python train.py --num_attention_heads=4 --norm="layernorm" --positions="learned" --attn_scale=0.177 --tie_word_embeddings=true --init_std_down=0.00835 --schedule="wsd" --final_lr_fraction=0.05 --max_seq_len=512 --train_tokens=188400000 --dataset="wikipedia_en"
Each number is 128 + 32 x the weight over its row's rms, rounded and kept within 0 to 255. Layers, rows and columns count from 0. The size above them is the row's rms in percent of the matrix's.

# layer 4 MLP down (transposed), 512x128, rms 0.175, rows 218-223, columns 0-127
size [ 99  91 111  99  88 143]
[[131  97 121 126 152 113 138 157 158 142 128 165 151 208 108 163 118 132 103 110 130 120 126 169 105  94 148 159  39 156 137  77 179 113  21 118 136 161 131 117 127 118 146 104 145  77 131 162 111 141 117 136 153 120 129 140 191 116 112 146 153 149  59 106 135 129  95 114  79 132 174  80 172  85 102 127  73 139 139 145 122 121 130 142 186 142 123 145 128 125 137 188 166  72 107 103 171 165  76 139 120  97 122 150 121  66 151 169 135 137  97 144 132  87 170 198  86 127 113 175 109  87 107  69 122 181 111 141]
 [161 118 162  81 118  68 202  96 138 146 108  95 134  62 201 126  78 153 149 114  61 126  97  90 153 121 112  65 136 130  75  76 141 109 138 131 109 123 122 150 128  96 125 166  91 150 157 107 141 146 133 101 121 144  90  95 180 143 145  68 124  69 149 103 103 118 148 139 149  59 109 136 142  92 168 121 144 116 152 152 170 131 185 132 153 117 124 122 186 218 146 118  92 128 140 156 123 167  90 129 133 114 107 159 151 141 104 137 124 158  67 103 123 120 132 179 106 133 154 170 152  81  81 164 162 159 183  97]
 [185 124 180  77 130 137 121 117  83 145 104 152 114 138 102  76 124 130 164 117 158 154 108 121 113 107 121 139 114 165 115 163  97 169 130 106 121 111 137 120 122 204  88 129 134 130 183  62 105  65  88 123 101 148  95 104 155 169 100  91  94 124 174 160  43 116  66 105 136 154  82  89 154 131 116 121 133 120 147  94 109 154 155 154 177 125 121 126 114 113  88  97 168 148 165  77 114 220 176 155 136 169 137 109  82 132 218 154 113 125 165 153 131 118 145 150 176 136 160 146  96  98 122  87  96 135 114 179]
 [111  92 139 158 101 176 181 105  99  87 175 100  58  98 164  93 105 173 133 175 111 132 114 165 189 160 150 182 135 134 119 149 125 148 115 142  70 117 159 149 125 156 143 126  74 141  94 112 177 116 142 149  67 141 143 127  98 146 173 114 141 147 147 158  87 122 149 159 137 116 121  89 137 104 142 127 152 143 125  55 132  89  98 141  87  85  90  73 178  88 113 100 167 139 159 107 159  95 150 155 126 110 157  89 142 112 123 175  90 112 174 112 107 146 117 102  91 180 135 122 166 165  62 165  64  73 183  90]
 [180 105 153 120 144 136 157 112 163 161  65  64  89 133 135 115 102 116 195 141 141 130 190  69 206 102 148 148  63 121  91 113 125 118 214  83 173 114 118 150  81 133 166 153 117 140 161  82 104 137  84 110  90 143 134 111  88 138 149 103 113 135 112 116 135 152  93  95 131 129 129 100 180 191 132 115 195  98 133 111 144 165 132 133 109 116 160 145 132 122 180 131 110 100  61 165 120  62 151 138  69 127 107 168 131  94 126 135  91 176 115 118 170 123 103 188 137 113 146 129 123 125 108 102 182  82 118 154]
 [ 98  80 166 128 111 194 119 152 154 173 152 129 193 111 148 159 159 110  74 123 105 101  91 116 161 122 147 164  96  68 136 205  78 166  97 161 117 133 149 152  54 113  89 158  74 105  78 137  66 123 111  87 127 148 174 143  71 142  88 127 119 136 179 131 124 131  94 100 136 123 130 143 236 154 134 129 123 142 143 143 144 111 162 101 164 147 160  86 150  79 154 112  77 150 141 156 134 119 131 161 117 177 134 125 161  79 156 166 138 109 120 136  90  95  93  90 185 131 120 122 129 152  81 124  95 152 117 102]]
# layer 4 MLP up, 512x128, rms 0.378, rows 219-223, columns 0-127
size [ 93 113 102  97 120]
[[ 69 166 157 142  73 175 116  93  61 121 130 130 109  80 169 127 136 115 137 171 126 124 123 104 124  88 114 102 161  96 149 150 126 134 139 111 116 103  79 157 167 157 124  65 116 135 155 206 116 100  75 173 119 139 124 131 110 109 150 130 149 194 180 139 115 185 169 129 127 173 129 112  93 134 204  87 148 108 161  98 103  60 136 121  85 204 109 107 143 113  66 149 114 111 107 162 133 142 104 176  71 136 162 162 180 141 179 120  84 129 112 116 146 168 129 140 136 156  85 121 109 113 106 123 118 176  63 122]
 [ 96 137 127  88  83 155  81  74  80 138 130 156 143 161  61  91 122 142 121 114 171 181 158 107 106 142 135 145 117 112  89 148 142 108 157 139 143 168 104 148 168 166 126 123  92 129 194  80 175 100 107 145 124 190 122 124  79 128 152  84 167 125 155 121  61 165 116 170 136 106 124 151 154 134 122 112 146 169 107 105 154 102 108 156  75 117 126 130  70 134 135 125 159 169 132 139  79 176 142 172 153 108 138  96 221  72 158 131 127  76 110 119 120 101 131 123 124 134 147  78  59 111 137  81 122 113 191 202]
 [115 161 104  81 135 127  97  83 191 133 117 132 140  86 115  65 142 135 102  98 175 144 105 128  59  81 131 115 118 138 122  96 129 158 139 130 100 148 112 114 156 130  92 139 159 133 210 150 126  96  98 125 130 158 160 163 125 126 143 105 158 131 122 190  71  96 146 156 107 147 121  77 144 186 154  65 147 200 130 160 117  90 169 139 200  92  52 155 137  69 136 181  97 113 137 108 179 115 174 102 170 173 189  85 146 141 127 141 111 113 169 115 144 141 151  79 109 114 101 105 118 103 120  93 168 110 131  87]
 [ 45 184 154 107 103 163 134 177 102 131 165 133 124 151  94 144 116 130  95 119 111 135 108 174  95 134 149 135 127 135 135 136 101 116  84 221 114 124 126  79 172 130 102 116 149 139  62 177 147 112 145 110 150  73  67 137 120 125 160 116 175 110 125 159 135 118 159  89 113  98 136 173 131 116 148 108 104 167 119 122  80 103  52 100 102 166  55  94 106  93  86 137 143 154 198  99 149 170  76 137 124 129 139 150 156 136 179 106 173  82  95 104 120 121 150 147  88 205 148 151 146 125 183 121 119 160  96 158]
 [186 107 102 137 155 135 103 146 135  93 117 105 132 197 139 119 144  83 140 136 115 100  87  89 147  79 146 139  92  71 161 175 101 153 143 113 138 142 185 117 144 108 119 130  73 123 139 134 105  99 118 117 125 125 148 105  74 109 167 157 205 156 162 187 147 108 119  86  86 136 122 164 148  93 145 160 101 136 142  97  82 108 146  47 125 142 220 133 165  95 129 137  66 131  85 124 159 155 175 132 169 178 137  75 179 175 118 126 109  92 135 107 133 119 175 152  78 155 107 162 123  58 109  87 144 164 131 135]]